From a checkpoint of a small transformer trained on Wikipedia: 8 layers, a variant of SOAP for these matrices.
Each number is 128 + 24 x the weight over its row's rms, rounded and kept within 0 to 255. Layers, rows and columns count from 0. Numbers have three digits each. The size before them is the row's rms in percent of the matrix's.

# layer 4 MLP up, 704x256, rms 0.171, rows 289-360, columns 0-63
098:154166151155123143134091097162123082136124155122121111114135097118111131162126107109130113100142130149134180088108131122139105133139145113135118176142123154171093159088102108113092113156126102
097:114172133130142141127129123116133118106181174104135116100135144161090106141136167088131132118142106171141127125127125120136137123168114151136101113140118133173117127079136142118169142127124122
087:111135154163121108092155137149111105183138085132116152121117128153159145121111125108179121111137151112128121120108148149130095123111091106106133139147175109126088130169158147115105125160128097
097:157126163153143165108094177115120136138120112132140147105126105162122150117110127144137132116139099118148104134116172132166094104134145103115127106140108100112136121179108124146133123142153122
098:127167105102137156089152157088154139103088112143109190110148082131086143157130121121137144123140094150147155097136167133103076111099131100156160152173076159114131137142108143128159139135190126
092:147075121159111118111109090169092129120084091112129104105144138153110125104078153103135128157135131107159107097175105135125109132128126144090134126121098094179132087117128155149122150114094103
105:123103117105141166149139166152104139117104127139129163156103144118118142129156113141137144140115132140129096097152159125199133150109072067152162133110164148172113127141101095113126117160151112
100:112077083111122152103136119183119176090119128107140123121076085109136084154118188134146142083109135162163134133081126120112123116123131142141121102141095118172112106100133135144174152146133138
100:162126100119125164126113129136096112121118132143118090143133121120111146129114154129115137139128083100130098129101126180154138125125143139176112141169140140138133118100119154170118137133163148
097:144086133118098125128063147120107118125149170128151082154127102098127088123124141143105124127144146097118188108163132150166108112152162105153090133133180147155090105118122121083124152115120147
100:123135144102119094153154095170092139117146095104119128158120160168115132140178130102090111095123150112158099150120142104110108126198170104107103105142112131179160146131152102106110127135119169
104:107153136107154099146128121142145088079152104196123102089107136133094147132138120135129106135148106155148147124148112112138126120136128135117105158115086166113156121076088111133128152138113103
091:180174148092158095127123136139109123092102121104148147170098110186130118142122104144144089134134124091110149128099108112112145117097125103104136171132125146147085142104122101116157132106090097
095:112108120114142113173094131138125131175088164144122120106073124140102126069114140146099121118159113101089145112164106154071149087123107130100120110121159173125187094079118118098143115135129130
095:163120155109143134121137122147125113165150125145137184083137106162107142108102150130097111133119154148141112174102127136101130092167092145098129128143130119123144116128154120070095166125159130
096:113115111142131097141113172071113147147144147115138151124123092086101139106142096141129136161131126106110106128157144164188121127174124137127136121127148147161150096085157120144170128121149133
099:133179100116154122119164109148122098060153123143111131124123147109146153152162149105093120123125107141150122122153138115097124112155096087141111076149136148130141140115118097122146106119164119
101:140092127105186118142109139130099101126115126130138093119101180119146195090170161104121165153103123139124142164141142129136102140166140128121121148103083138120129115166092117145120127144138141
099:109149113107151150136103146132080127151117087106099121135176151146103133115114101117135118136142134126084118093129138120112136132094119131132110117157117165082147147096143143157151125104154143
096:146120142130098131124130130132143143168147131129076144071152140156147135100151132138124140097108125120101154124164099114150130156104134161125101137095166133117116147141166130133148146149140130
108:131155112114105136105162144143145101118159131093101115146137127122163103169142164161168125078133154100100101198141190132106119126124138150141151135146098114144130125105133118067107141134124141
100:122112131147084122112111086100126153147116126157179111117110125133150157123111120136143168189145085119112139175111120171143137122157127136119145154144124104087108120139108132129065121124111157
103:078116098163153145160148115147122130144113121102108143133159126123158108154160138144147118120144104118105101129152121096115161116112070098150122136148118142120095148136150151137108124137145114
109:126151096146173162139102127135165148127165108128139082109089150156115097123128117141135153157133103151101157160124125134128113130139125133135161125091094128126166149089090150113130102124159148
094:117153166120136137140131100147131176161124141142135120164107074135118101141147074136126133119122188135108152115131143149170160117106128129109144096147111125103136112101126130154165130128118076
094:147090141150169119128133165132147160145146108133144137121153137155107170133135141121107143144111100117138119114144142081127127173098094129110114110165134123151121131126089087161139109170140135
100:139169129149120172167105156119100098134090122079178141113117086091090155117126166147113127156126122117149124118137124104124133153099123130110116149154090110121156153127129136132134165085117151
101:132149134156110134142159142142131146112195155091069137147128114137128143156161097152071088072130107148129140123154093101153095102122127120136126134113109112166138134111128132138162172143140077
100:137111140095145152089120191107131092133153118087137141115117110128157135126163115161159166098159184157151155155099126152110075147150130144156131134167119115152105098122143098094121129141164100
103:122128133127131135140125109148034133103132114159110151169118116105156148168158125168082136142115129145094148153159135115153154104112135161112122154108112162102083129102125097124144101094145118
099:113144107148141098083150164121114122155074097102124101073133099109182083157126166112119130112145138128178129125089131113078132139140147172141104098099137161138155182140185104104173155157152150
106:116058096142173147127133114158188130106152122144134152127101158091131129108167115089117133118122105130089119136117137128115117142156142113111146132149114112164152148095162162112109120141094111
107:128102111127083102139166120142102093158114151163115098112081160118107125128137139121145093122113054118081122187130099094127107145088162142130116133128166124122153145138134143157080159107120169
098:139120127112115118109090100166185166137120118100139140126159119182098108119116155121082112164095120108146101104103122150098076105128113084128140108133098131116106148149074151144152120144146090
093:161092132129120128124130148118137152142096137136093129128077131121140078096143089129136066128125101124130097134140100110132133114141135107175118132105127129105085117132147137138123108138130179
107:183091111097147161101112123128089141162102130140074163105113101126158096140100117150088180123135106157116071105102086143126117136096096109110115169121194138090128133132114089142108153152137110
109:114103127071130086139156141095121155151090132171182139099099127096115145107139145145143086116086104125089126136146110136102117150125099150152155125139186143140165130162153107104129130167140142
089:115189161180110152110138116123103132121102115158107113152098135100138133122126127151157139142113108132147130123145095119094145129183110110142159105165159112114096097166124141105167184165127137
096:147105141103143154173132128123163115088100145123123106114126138137151112117102097077092149157155128114089156146083129125117180123155160133127137132140101118096139119158115116140119108120125165
098:113133159097140118208141165111133125101157141139140122137074114134130103112121099113093224147137097111112114146113127140112143146134119167127105143095132099131123128107119114119084144115115153
096:147137130152151095119136123137098154103109149098143078105141148134125094140144119192150099083095108131104130130169124111128099118129114137144124125116136122184197134103123179127111097163160119
104:099113105119095130127114130148083136125106107113157108140124119095130141088111128114088150126069161118147123135132083120088147165096143091101115083161112104132147186120137181130133120200139187
102:100106129091142147106080143084104157144100132099147100115101059093136114154098113113147131105119085135142176187129116116140079097127114083154121164104152116148123145142111096124124130161143094
098:111169149114126106138105150148172104149111131139134105179131130158129139122176116117080097082160139145127135143121100118151156118109166136104094091137103149093119168142179134116126147108140093
095:127173171093157121151133115069112151110130162141148146100100115125124097075136153134144160134112136144115125145152143124143120128108091137155099141153083126122157087171163115139099154140115149
093:098113137151108164111114113122133121136132112155107114141113175150109115123190140128116135154129100131082109142088125133123133137136127137141179133163105167070142174100069124139123121136123166
094:175138125137119128138133155117118109123140108105130127153141136112134154113139121115148106150135096147152110083116136094148119141151146129138071131126122150137111184096112117108087077128159079
103:112110198129140098157179138143118103087137131114092143098111135128116110124154138143158129137116152114145095126109123161103116080097089115167098102115133107114158139121171129106155134138104173
101:141125172141154131125109135106109146106143126135091128152163181100120129184100165110127127088151128103144123171111174129097080159165119120128125112119121121116130122155130145130085146143120155
106:113134179092140144096102150095134177147156105144143141127115131097135135129147132148144151125099121123175099097146138135145103132163083080152151139167136105080148170141142143154117153163124120
101:124119136109114152114134116136164112085171117116134099143116134128131097150117112067127164111133102117157145120111108113108100094166147105131157111166093128176128150076112139138133141173165162
100:184163132152096184136131116157111094111094127140097080125091109156126141125097112091134090111125152135144129161141161146133161149125116116146104140080104166158126105108158147143146150171152131
095:126151054154103101145111165119113155142131134071103100118088129121128082131115143145185115139139131115101185119108147082097129118124163139135130128097122135151093113136097150064102106182124144
097:130165130129147126081181132177137135160120142168134118100127143170133087179116096113160155167107094140133112127110125144141111122132112110123139167156135142151120121116105125167124153116156136
095:123132171119151132138149109107132117088175159094142124142128126111082103170140102134171123143122108123137139095116162082132143113090109141133115107119114162101107095124119153117145113129127100
093:105148081143086076135155193128115131127133145111123128088133108109160100146132130152114166107148092129107163160140133103142136148109114141106102097122130125177187145152154101137101136107118120
098:125158145168131142110112121159104116145078144105115149113123100143084146111107128142135119141127139177129120081136143116139174127108097126108131140134154161112104149159136185161133107147157161
093:117130156123135132136125132107129101153131092103115125123095131136126112136131124134088126125091107145156152113133175104164125136168082153136114136109141153144125172123149143123102089136131162
095:118151142125108124142206102125125094107118124136102162195155084103139131118123206147138173100141144148124151109170122103178170133106138099134147143128144123097148095098121131141111120125155131
099:121154138110141143108122107128124110137147119121098149132107144158162108082117129119091085151175135129116155180141125111129100134124104128112143110119107107096156125127066141147107107119134098
098:118096077097130163173118098123155147137119096122148141107150119152127120140108163169093141131141135111150169133148121132160140127109146109160160168156098158120125121095122154151147070124081100
107:102151129119083162134103147108094096032107098120142163102137093138122165112110125109142130120094156147137116157094054128123137139139114147130155125128111163134089109140144130121084138120124138
089:158154067098155139154079132102144169137096133174099111114122125148118116123133113136134134154121094102153137155096177137114169122123139117086105130142131127117148099128138157126169175107144136
106:144157162084141129148165183135121121109140082113141119113166151131113103152115117104113126133152136101115131120094109102092144140136119108127159081136150110143153104096108146132111119155144131
098:081111122116155148096097108131148124111156159121182158130081145066119111138158137119136176104139124128173126090109142164139077110113140125160153135155133095129150138116162143147139078111116078
099:132088094155160124134139090105109125137164140115147149131182137146134184178166088111134130106128151121125097182126121116150104110151107136141111122077076083107091123147149105101155138166127155
099:133128127173132131105139143098142151114118131132109139158124129124137102127126132143147111114131135146126147154137137179173121113146154122157107173151147138115111093129129120109175099131148118
095:106090147138118121117139135142114094117100129143110126126116094132145137099146133137117146137159160139112197110124164137154125122104156098102117130149138199137138097111153149156200125153155125
104:128110096123119136090121150110122052120162104126160138130123136108114117109097152091100125157159123149132166118133144180133159122130140090136144134162124155097150154087165132146143151130113070
107:152173101142134158122097143134157107086135136076137158131147123133128148212132142129135133180116147097094121165127148152131144096144091127130149113158118108138134113112116135105093127087167153
112:104145194117145130171106122094168089109124128140164118140126109151130130129163146152153144171146136151125090128175170172143131119149174123160175141118114132168103204100115146105152103115166113
112:118106132105127118112124123098153165164113127100128119172123135171098136124158152131169117156148128132112155128153125126134115122105138136142157135127158131134131138155146089130166130150089079
# layer 4 MLP down (transposed), 704x256, rms 0.162, rows 289-359, columns 0-63
095:142099133173142151137132170102130092123105117104129126118087107134120162172189186113147157128141131122136147116135149164107141139119158105084158130142092106108143102120121178125115131121158112
098:133119135150122114130178089139118093104127112134098147130149150161143149094097106145102156106142123106129174104145142113130112121126074152151122122151122147140148097123110141114090086096113094
097:133147129140109071126150101143156154174134125138134130175139157139158138155109104127154138062163156212121136087093162116127114122132121142110106134095089114152154100155102133153112161099145155
101:115126163111144135088127140095131105156131078061127090138123131137098145133098171142182124109129147120123100145120105147147109093157153130131152123134128167152102099146172139142141159079129125
105:106146088135117154112093119126157134129143129114122187134164135080145119151134149136125146119087116115114117119125110146095107140106106143124110094141101124136122128148129039086136129135147152
098:107132161130165094129132147141136170182139122119112123145130142143170141143163110129163071091123166111135099120123124135134121143130146152143124130151129108134102126167119145143099134146116130
110:173138137122074103153090163110120100129133116136118132164154177082175122132139126146136172128155121124134147088109108117123136131144092121095128102129155155151127129141125143132138129091054141
101:091139131136119148130112096138125169167153130140153108169110136126124114121108049066131143122119159146141134109108166166141117146130145135124136149134127120093140112164137109138129117082143170
097:139101143113069159102107143106117133118165130138142086146128155102128139106114115123147144111116147093078091181147125197109132112164160093138115157181129161120131144137075152129130133121129153
096:113147160130127155122130135119160151166152128127105158162072119151115155144135095114140153199141160176188134133104118121151104111102178135064130128094108165132155147123128122113090143117153099
104:106145076122165135138115072064110141150129153130136127150101164179126102159131136135140131130103104106112110134132147143102127165176110175133097093159111164102107107111079094121137115142126108
102:144124129143157132129176137125164162151157130085101097146119147160151080130129135133103105197152160141084131105145117123164158115114118136105103144122145123146144140104166128148096091097150129
102:160110167114113043104130129139106141102141070121117087125139145118119110131103105141162132144155130113151132166145118118122117137135093175136174127153104135142109135137117124112105179148071139
096:129116111095157118140079138146127149086143147116119113119173130125148146128146171080125152125130161127141106121076126154116111095137130140132126144176118119113130118118117159152194133143120093
098:160163125138095109159110105130143178108124132131133125094140133172156125137131072133140099120132104114103118111127117183136120128112096174154055059151130158134139162144105140133098098138117131
091:114179102087150146102146089161088112110101152131151129104126112100130145124115123135091149150127148135156124099111111106130194120102130110157110168178090126149128139093169151141153100143129117
100:142115118096132097182068142123115121125155134137147117174138097127166118132127150118134140135102170169128165137101148140136125138126136099125123160139129112141122081105145103109105104133171121
099:127106136140159132143131115135142153103114094116136160131156150131159103153162102102123108161152127139164084122110082158095165129140142130134158114112156143130130105112118131163162111126124121
101:151132133167137133114167140090165099089095140121153119136165130093172172157091145112129096159141152123172129126104156124118137138091131132101183117102148111110136111142097139129151116124117169
102:120141120115137148125138166125107118110083093144085134124154119115149181123093133156099118093119099084132127133115124122084111131110172097152130127102110139163110103196130095113136110111125130
094:139108149113094122133088124126118124084163093165105113141148101148106113126122095137154144076115136112141117140135141073106139105112117145120123126162137128075124138149113138118102118127165186
098:133105128170157159172139156080112140092130139146173137141173123128141133159086086116123149097112149153125147116142132160145172154130128092080159126123109171108162131086101107155169157129173129
101:129103103110115106152136089151158105116140155091157134177111136151126110162124149137090130172143087136120136124173149103127091106151118124106090120150112121118134130154147111125135131150140156
103:180141117166165141131140107120135126125143132137117123094124136153115116123125149146145115139116130118071112165144107118090103122106115139105148135083081142076157148135086138115095126118087126
101:124095119125160120178090150105099125100090112104136100088163142151136103117093159124167141174161119135132130144116132122139139101174164103110102118135166192142139099148145091127134155115120107
096:156184127138119114139078124152124158123117128144143111129081096098144136133100096176069126205108130102151096141139158146139142111177117168163164098129106141115139179124146107138099113164126107
103:077158097176156151125121119128129139131127145126124134123116111145176132136102171133135187129135130116164140160149135164118159126129117132140138153100113129130172128160142147094106104130134095
104:097167150124132105078107131153142109168102145123081148087145113147102131138150074127149139065108151122167079141131125167138116120149138114135131133142126149141127124136092142138132107160102107
102:136117115171164132120105124110144098117166148146129111102113131101153127118136140143137103141126126115122116118113156109124113145115098112166132148134088149127182095145145085142100156165142115
097:097127168148126197141135094122113129134150160124110113147108167143155131131095079117104132087074117147144111120114145141142114175125100102114117138150105120194121115112082150149115132159138149
102:120123136154123113111129142159114099166146129116143100161108171138122121145104128080108119145111136148101105128161092109172148084156121118120154132130101125165110109099144166113129127144124129
108:102145114146125077136099119111119141113151136159126084117113140197083148118116150120121159161078121130129128185088151085121105120106103118109099111140108133107117082123156091128151186151112107
112:128116126114106140127130148167125087123141115117103074158136075116070162115160077119141122150117125137069107124204094107124142107087152159068142158118126111128153127176090103125108171148133156
098:143141159172121111119111141114117113123158129133103078086092125128162110123125142106133109100130145125182137115174167158081116129081140121108120107129132105123139133120134119102123109105109096
095:097106176114126129113114182124172102066157156112121143127121112110124088087093084126116102128129136140105107121131126116103141132125125149147114124128132126100137142102175123118119107126125074
087:128129117115162154111089114146137141119121099146110169129148123133119133108149111119173131000162121196113109137150105131131118077141138121113149119147153162104119159125122141121117117173123117
097:135124183124117132092169103159086143101166141104154102170157111130121131099156093108112133093115123125137163136125161128130135135140098117115108133124125131114095088155150133154079108135078110
098:132127116154115088135127136126136165148141109156156153111142109136135104169156172108133099139099143148060151124169134132118138110149130121144123130120148095097111111159184125106144173133147132
101:179140157130116155160131139118129203117135124111077087126137131106148090082142150145126093126154103148093155128114122105140132144159149140161146167138136136109108128097120157149116120110095149
097:148146125118156103106116119102148094108106145117113142119133128129141130161073109187124148168131120134155178138090098119143130150124115135116099127137108085125135133116109117092126147141115130
099:135145060161114155082101134126141120150118117142149151157144140078144101142113118112179111100121184118110143043142110135159144133126115148135098110118121159099100148142117123183128153094112142
103:117059099124122154093131113187136134106109157112142107163073101068153146141126125149115122122088109100112153113131109100136070102161117143080143125125071134131097114168166121146106122149134144
101:130109099139125116096119126169101088128136144113130130089121130125123121144118139165106138163140113111154122144130138152106139116095154140127123145104122175158153123138195130081138117120141165
106:151143149140126110133151116106136149149116136152143130146170091122148149084147146167133164216076090091127143109104126100112102125114107134132140141127165135117132098106097104143119162120128127
098:167055136157149116132102099141086149134132074108132137145127090139106137106116098115124087149126136138108110112145115154158145145144149133114153131151109132140113111156141164069136113158159175
100:100145113130119103143155125076121120155113097093116156113127124109151107111111129130098130096103101114123123121091112116160138099101133166127114131144082107145093114124117105157124113115185125
097:123105106110154130132146127110097131127136164104149091112144105100124126140159129108138142091120128173129155128125129092168109096165135118129123151098111168098136137136134127159097108143156135
097:143159136117124113091085131108180126112159136115072114141144103129083139130146141153134103112139131137119121180131119130138093130127119130116120137089132138139112127143137087139155073107145116
103:107107115158122124143173138127126127100106140131127171123165079137140091107144169163121131143086127156145139148094110091108112136135119114145131131129149121093140102052130131166119100122132152
104:132137118144196115116099156131150106112095121139116123123096117095126170138121152096135114185127134125142141145146152158107127129102129119142140096107140119141126123116102139142082106159147093
101:125134147096119117133205115169124145119134136144143115122153132118150141127145145085162109148138163174137109146136124119156123101145150106140132150100149096090111077115161157087078119136114119
103:142125092179134127135096124131142118154091137119068168120110144121114178110112123146157132110157195161123108145125094137174122120137146105152104107108126125200123153125175065150152126135159135
095:125133108159140104115117164110116123127143175080117152122122107135149114121113117169127149129088120114098185125115155084121119125136105110103142112101167111136139124107141118163110125089083125
098:086111139114138113109120151142112125120085158168182088134149138121152112132137090106144188090169117125117120109120094135102126098144099120122142130160103118125099123157111180127147151117139124
093:140088129073149152102136139118122085146136132125116156121105126118130144113104156112138124153162109139149117178165149077113121129147133111119102142071118117154133102101095126129147136117166124
101:132134127156125092146141136146157112114119126098082131115128099154140128123103124158099126082133170150111156112108098142134125131128159119128109082151135171106123122142099127123115177116127128
102:120133141160136137147100115119142117083150120101104131185094138128178110120129182161129130147154138107117133132106134139095155117121140077134146121110118131185134122153161171152145146122138154
097:179156122108099072144122166116098115105131113125152149173138138159130133098124142140171145111176095122125132129178121120124120124122161132154128110088118096158129174140096137157101185106159128
099:121104156148101077176114140178120109118143121133098144071119120144111119094129134129140146154095119147112144107135146154146160130105112160124134127165123112131134077091106115122126135170154088
104:118138134169117110118138105146155148155141112097197104106151149118103121132141095130092134111122089127117144169116131099128148116138125153124113164073145089114094095068057127132140092114129146
102:142124153095146142111071115131103111131147130161137114116119166106122150171148146131106113101118146123080086129096096118102096111139135117161181073129093166159122108118157154144127172147136121
105:130147141163097104111147150147129162125151154125148171121102086126142151133103148146090138101138131118124144153132105159106136161112128135150136155099105120124154136115146125097132139155125121
098:174164139093105118097134132114151107135146139165137119155120113135137089068111175145152130153137146196129124142187105112099139094111131080054150136162135111110121105120144130133130120120118155
099:159104134149132137125119124106084079148116132152121128112151129104128125120118113139110109105121127128140136151172150131107159156154149109131164115174090111097115105147118170125126164105086110
099:153121173152123095094157098162089072130102145099118105120104113112151115138142137183145170080138140134146138139175135136137140150133128138095149137159161192153146155126157135098142115114097132
104:116120134112108093137174096134092100096134133118121124143077143139101096142134130129128140110092066158081137108131154138085143113109115166140098133127087179127141116124137128117163122127085102
104:126094086123123138132120126077097126166118122129152176152126082139085100166178122186115113142104118110126103123138136130151127097124102127141116103174158147142124154082115133097153162115121193
095:095098164138157180149130151151132112154112114129092134126127106099178103122143117100132110109166145129133139069141142141157143171097102123069153134103157143102123107100136168138119117134145137
095:158128095053103122096132133125161102164175117130125144095134157122080131115109114144181111159157110099118111134118116143091120170123147121155142149102150109132146129142138115141167151128131135
105:087129075139110127135169140122095147104138137147148117114131165123087136127138140165167101134117149130123111128129166097107098130104127148173155124126131146146146118131115080111134103149159103
108:069127104144157140132184123170120136164121155091108072117077132126139139140062155127097118130153112121125161112101122083166124159131146121148153084121142143142111092093117156150111109122096161
# layer 4 MLP gate, 704x256, rms 0.167, rows 290-360, columns 0-63
085:128160147127124126164102171132150134112163156124120141109107138151104106135122152135118158118142116183112160110111077128113127091165145166068115066153107131134093132093143078148095142128124138
092:131154121076133124110128128108123099119105118121117163121126133142152092135108128142146087122146157132154129118136148098115071084128125130141151142148154093113141128149128119109083125105120119
102:121135135130120187095145151111128134104156130126139151130154129144077123137118101116126119147141129100188121167150107134098124099149124150120132138111133129146108168146101156102146113182114097
095:118144120133130131141120167128151149122140144156145152164118093144077137127154140102125101118147130128131133119130125155130138120110137155101134136190141186168135162172172136078136142183160115
100:119143135119117180182162113138104103131138125138166140136161108139092114128111070175120175142139095161066148125119140117174166136143112159093110106130112179104149157161111138123128139119145145
104:167109082136076164165139105143112134158124081142138165088113120167087106141129097119119156176095079102114120091138126140129134080158128108084108155106147125097115133137127112138134142162110122
103:108123096169188154087136139140150179154145143145152078153097092120116070182109152133100134120096081120115125132071162152142140116156128109091093135122131095146123114142152127125144166140121143
095:087160112115146114138128125113118174127111156141097094131141084123092120133160159118147078124128099116130134165130144152130128122124134131140142157148155140111150128112121145158121119128112142
097:156153153062110091114162128113135160131086125159178104129139123094126163140108118114123129092120124124105100149130144144142119147080127136089155114126143163115112119134145107173117121091175141
107:131112133139072131150095144149128131132116140107099123081127131119108122178111139092116110176096140119143161189132129108121166109115100146062124169122182127112103150120114099099137184145182173
109:150108131105127102111141155119141136099162114121140106108095100144142109159118129080104127126163116164137117118134118164157117153163114149145134111160153127114139151118120118168093117164130071
099:133141127097117114127125122120114112152127136114130117095197108127127145105121129148122144171183169138176152105119160124114099118117117123158134114096157109135139123117084103067069124138144119
101:119152173132141154114149134118157126124124127092167129126138135117136075146097155144088148152150134113134133126076132135165123150150144132165111124132089169145103143148141139132116142117141153
101:118112128100147153163146161126083076125175113135122175097108099140125136127109149100138126155111138160159096125089140112091124094104155174130127091090128138096133151109157153086123161142141124
100:102137089134122105088122152076157143110108170145114103144116131156165132132140098100138119134077112171148136125165111165137125125162136169149140113118140109110171130125127129096105147140068122
101:112131111111147127110161148157152119143138148109133141130150107108130160089147120102110111136106154159136118141109124125130120134107122127154130165116095084095126109136103119089135105113118123
101:128144133126144100101137154163136083119107150114092127112142173104124151147174146160127160126134119152106131096116129130176118149159139144148091117140123081126127099177108091113137087141121141
096:122128136148129095113132115109152152155107124095141101111148144113139115156113094124152145101120113175110108150150145125123106125129151061151107166115148108114174129143106189115077101133130136
096:103113158120135094118129114130077120151132102116079143157114177130104135119153151062113084135142176137125128081112149159145077127116127112154123161109076137137186161134132129135102158153128178
096:130131144136069150116140173127109118105118163138121127175096115122154100154142131116107108131126129121143142135145122159078160146124142143172139173115094110132106105102131154044101120145109146
105:145131126117170147095093125145145130134109137147119116145142135103144130129089090157181140117074127140172129141124113127134133125138156108156115160150115125150060144114121111137111131137090113
099:162115136152101138154128100120150127106121115107148121105148138140127106190073137189143120152125138109089105104105116159143114114170138135119141166125135205114123107129161110132100103146142134
116:124098115125135150097147141137152161141143155078159065111114134127166155128169178064090107165098085129114093121120145131114160087147171162133149119161139110140132133142155175128125146127120112
096:111124134138131168096144118142119126108147106145120143148099113186144169156149133136132146116125116106129151106096113127158063147155138110126147123109083137150129141107137135111122131090108155
094:156162137118118131131094132124128147115121142123092122149116154124154107086133128176172152138134139111135140113108153108144152133100109144104142157152130160106144138148144127126156135174097123
100:142102171132128134143103093128112105101106118078135150143119149106131134149125156144135145134140153127087151152135158128115134109141125105105113133175160084097164137167134098091165145096112138
099:145171101120111119139137124120142133120143147101110107128128091162162148173128124168117181170162130107125135106121128104108150150145172137173130143116139114099098124174143134153114143140113097
099:117110118092108084096152148116188141156172137105162130130135097128120152154106125159137089170132124162123103118122120097140125157142089139139163141152108110100140121136122140201139151096061156
107:113094134115132178106111068154112150182140114158124148120120122146171101142131135143106150128145114116114156100122116107120105121087131088109174116111121124144142119130142153113166103132146123
099:110159129114127145143138122125121122134106148118139118140153106139153105109106126127153111166136136108144145156124153119074107141135147174117115158136152121182138138131137115116139102173134147
103:137115117121114111107119086137113160114121109141163163123094138138145130133134122118123144142149133148143130057117130123125122155141170158151079137120125122165150136140131148148127096118105079
106:156139120140122085168180120150142109146156119169151133151123158107138115161124129123067147077156086144083141128118158119123093163093140112117120103127121147114122149113157110094083139156135120
094:125066132144136131159112133186171118146117141121122121123088127114129096103179174117122119137126144128106152091102136138124121117145117105114095122144146163086149093125109153119121134139128116
096:161139161115149118146118103149183142141084113106102124131112139128138147095099080134106152133094113131163115122092128192126120107107075102143110130087136153122095114169172107137067088119108107
101:186146119148125156089079124130126136152161126119119168136108136129127133138110140140121112114100124152103140095128118160135129100136101081136130165122141151122102148143155103141127119149140105
107:135113104122146133133106109072079127125132132134098140089094122160155132159142119113096155122155124105119119148114097146126085120110104138135138081171128115149115155147150134092134149163107123
090:110114119091105119120115124074143141143141098119078164094155179097130133102074136134129115152118122128107093170111163117152122147136117133151100127121095113156142103119166130123094098089180085
096:136160116107159135102138130145128145161146116105088129107146105158131117125121135169137129095094136133142128153216121139173160153145147107116117138095108095177139155139172153089141153123137132
097:120165090102125127100099125131137121134128100111113138102116095145113121116123165125127116141110157129131143147125165114102122107108122081109098116090158183100110130154141136130171165123154123
097:142113125142128136085135131157094128078099134100127116095137184133137139136099132125132134112100113153081133102132113121163110116105140112112097126129147087148129098107131135129102141127130106
102:136127157132102118095112138157122109157122149150142124175122165129130095135131127154150144136121123144101115054118120112115091097122135136140114126116110102099114137114107096128139168124091129
098:118145088139117112090159106141123096106098138102155116089114131107151100111083120155106116138085159115085092093139156138127155148149159134159140126074116098110111141115145114152150094163116152
090:093151112113102132125130139098108140177066143152134127122121150146136134105117108086080150099112095152138123132098130145145114150116133122145109166115130099108143129084149126137109141122113162
098:140142147137121106139108123132130086129112105188116144115118166116110084131092142130146158137145128175096096152093109107128126103104108106125121124126094120157191106164162106128162146153134120
098:158135122081110113120097140100096059129147103142121120096128124154072144140158137135132156148120135111128158147139125152131146085126116122159132109137120105108105133112125135129163114149101116
089:122124123084113142088110087125165135150088091168128111111131113110116154140109125131089105109190126135169140153160123157101124140126078100122161141116127128117107123136074179119131163097145151
108:081084120129109153101148094168118122129154093109151114147116134139116119149122127113094123135097156088125092139138156150136150105148156098137126145095067127113113119130155170103138082119146099
102:134142084162129115171152141120119136147131104124061134091171133087176194196110143165108158161134150125119107103156089135113134148114106158107096135121161069142119140145137117127142159134124163
103:116127117120108126146097109121101126072135133137133094146134132104164144106095112109121114119131157135154159153111131116100146102131107155125092138107143118143131139125103148139147158129167091
098:147163133119099127101111115150102099141137122127172140130148115102087136108144137127151103118174125099156131138134155162170090062116131073149091102122108102123160125088129084110167160134142175
101:140136160169110114191126100141165103114170128100136105119083146184170097174132137140132129125125122126126146123121123131149092121161145102129140122169133116146106123118124128102157102115158113
091:087152127136122141143123152100153132099096099114135130086129116131136128102146146135101185147112146096097128103160164109156096140077099131139146154111117130167137113169125094111095096143095155
096:148167153125118145110123139144162122136129135160158132136125092135145110133151144120183161173149123132128147124133129148143108107095083132135133169151130104140128110080130168153123136142119154
101:151140098129104137059125086138158124143125104082139145100140108144146141121143180123114151116136124140116127143117122181169085068151157127141176126130127122135105147124163137150114094152115132
097:152137133127117146125138091151134111136139165131181143135119097147147123133091137112120155180104150140165112116135149124121150129133147089103157087154156128179164125181091101149151133104184122
099:138151143162147194104139093124137096189150144076135179108141147109101129150137107161146112091127093153154129122136087101089173120145154161117162125135130144136126131171154113100124140122145143
095:118130103098166135113124121095136144119090119125112145142136145126113117091133122119134138105128154142108123154142137143134182110091166078114120122125111116086138148087131166099109151133163146
095:095111134107115177107121133107134125119130112143133117096095150134166111123200146107107150103097113111124110145139128107147126163162083138139099143098109167107082083156165129101156098108144148
102:106140126134142115156086100127097119149119121108097125125108135163129177130159140138136145149116137129130157125154155074148129150103121137098159111106116091116091137125144100130122122134177112
102:170131127100096102138094134060156090129105069093165097095130112115114165138133144122115147130145141132114103099120086115148124145098120059134131167122095118106143104149129143083133068108083122
106:125090143125144121089116106120156138119121110149094165144125129121118154093128152111128109172146127133150093148111181135115132130113090139136134173120156119146132129098136158106162113118112132
091:133088137110171147120150151107172137084149125125086114108094128127111122123072122118143112158114092141096126134130119118140133161070092147118127145136110158114118134120178136127119132117137075
103:120131158097110077115131152097121124122142110132158092138142075107152083144153149088152143169152138122144076106152081146098156169151120143115133137128134118125124149140138173149127091140141104
103:135152146147152141168128113132101092144097151133134137117150175151162143134178109146096122135100088069151134104134148126132146102186145126106134140190097101158149166093114090138164111154149122
098:105093141157126129173076119101125114132192134127118148118146088062104097132092158156113148161109113126112147132137120123156137132130095110117133125111176155122139126055095153119181117132114128
103:142102134121135127117154160124157117115127129093105107127131151141130113130146141104125105141081069118137130126108183121149117136120135110175158121114088163129148130132164110141123111143125149
090:104129106121135112101165107109123137129149132133104144144157125127090141180105127131116155121169111101122130110103119109122129153148159119125138105124141177129134100098121135100094145091152146
106:149145162116145112103126138119182126156117144146144094108131122113154096138116108167164113159110100075122128107124144125143121114111104133083116127109119123099108083081140075129135117117135149
106:152145106130131109127155122167102119122152134117112153114117129112126151127107125111094154166111109108115115146106086146138092109067160143138144154125140138112128138175146122145154072174097107
108:172119137127127141137171141106126098163097116142141160154147161139134130126170103112159116150149116124164145137149105118145142204149104124119142130106096130124109134131170125114111122136093149
099:138111158111159149145128105179142134146160142131088134116109086138130143122165153142091211148131096130139142143116156094128111107157141120082080127122129151152096116137134121170129146098134089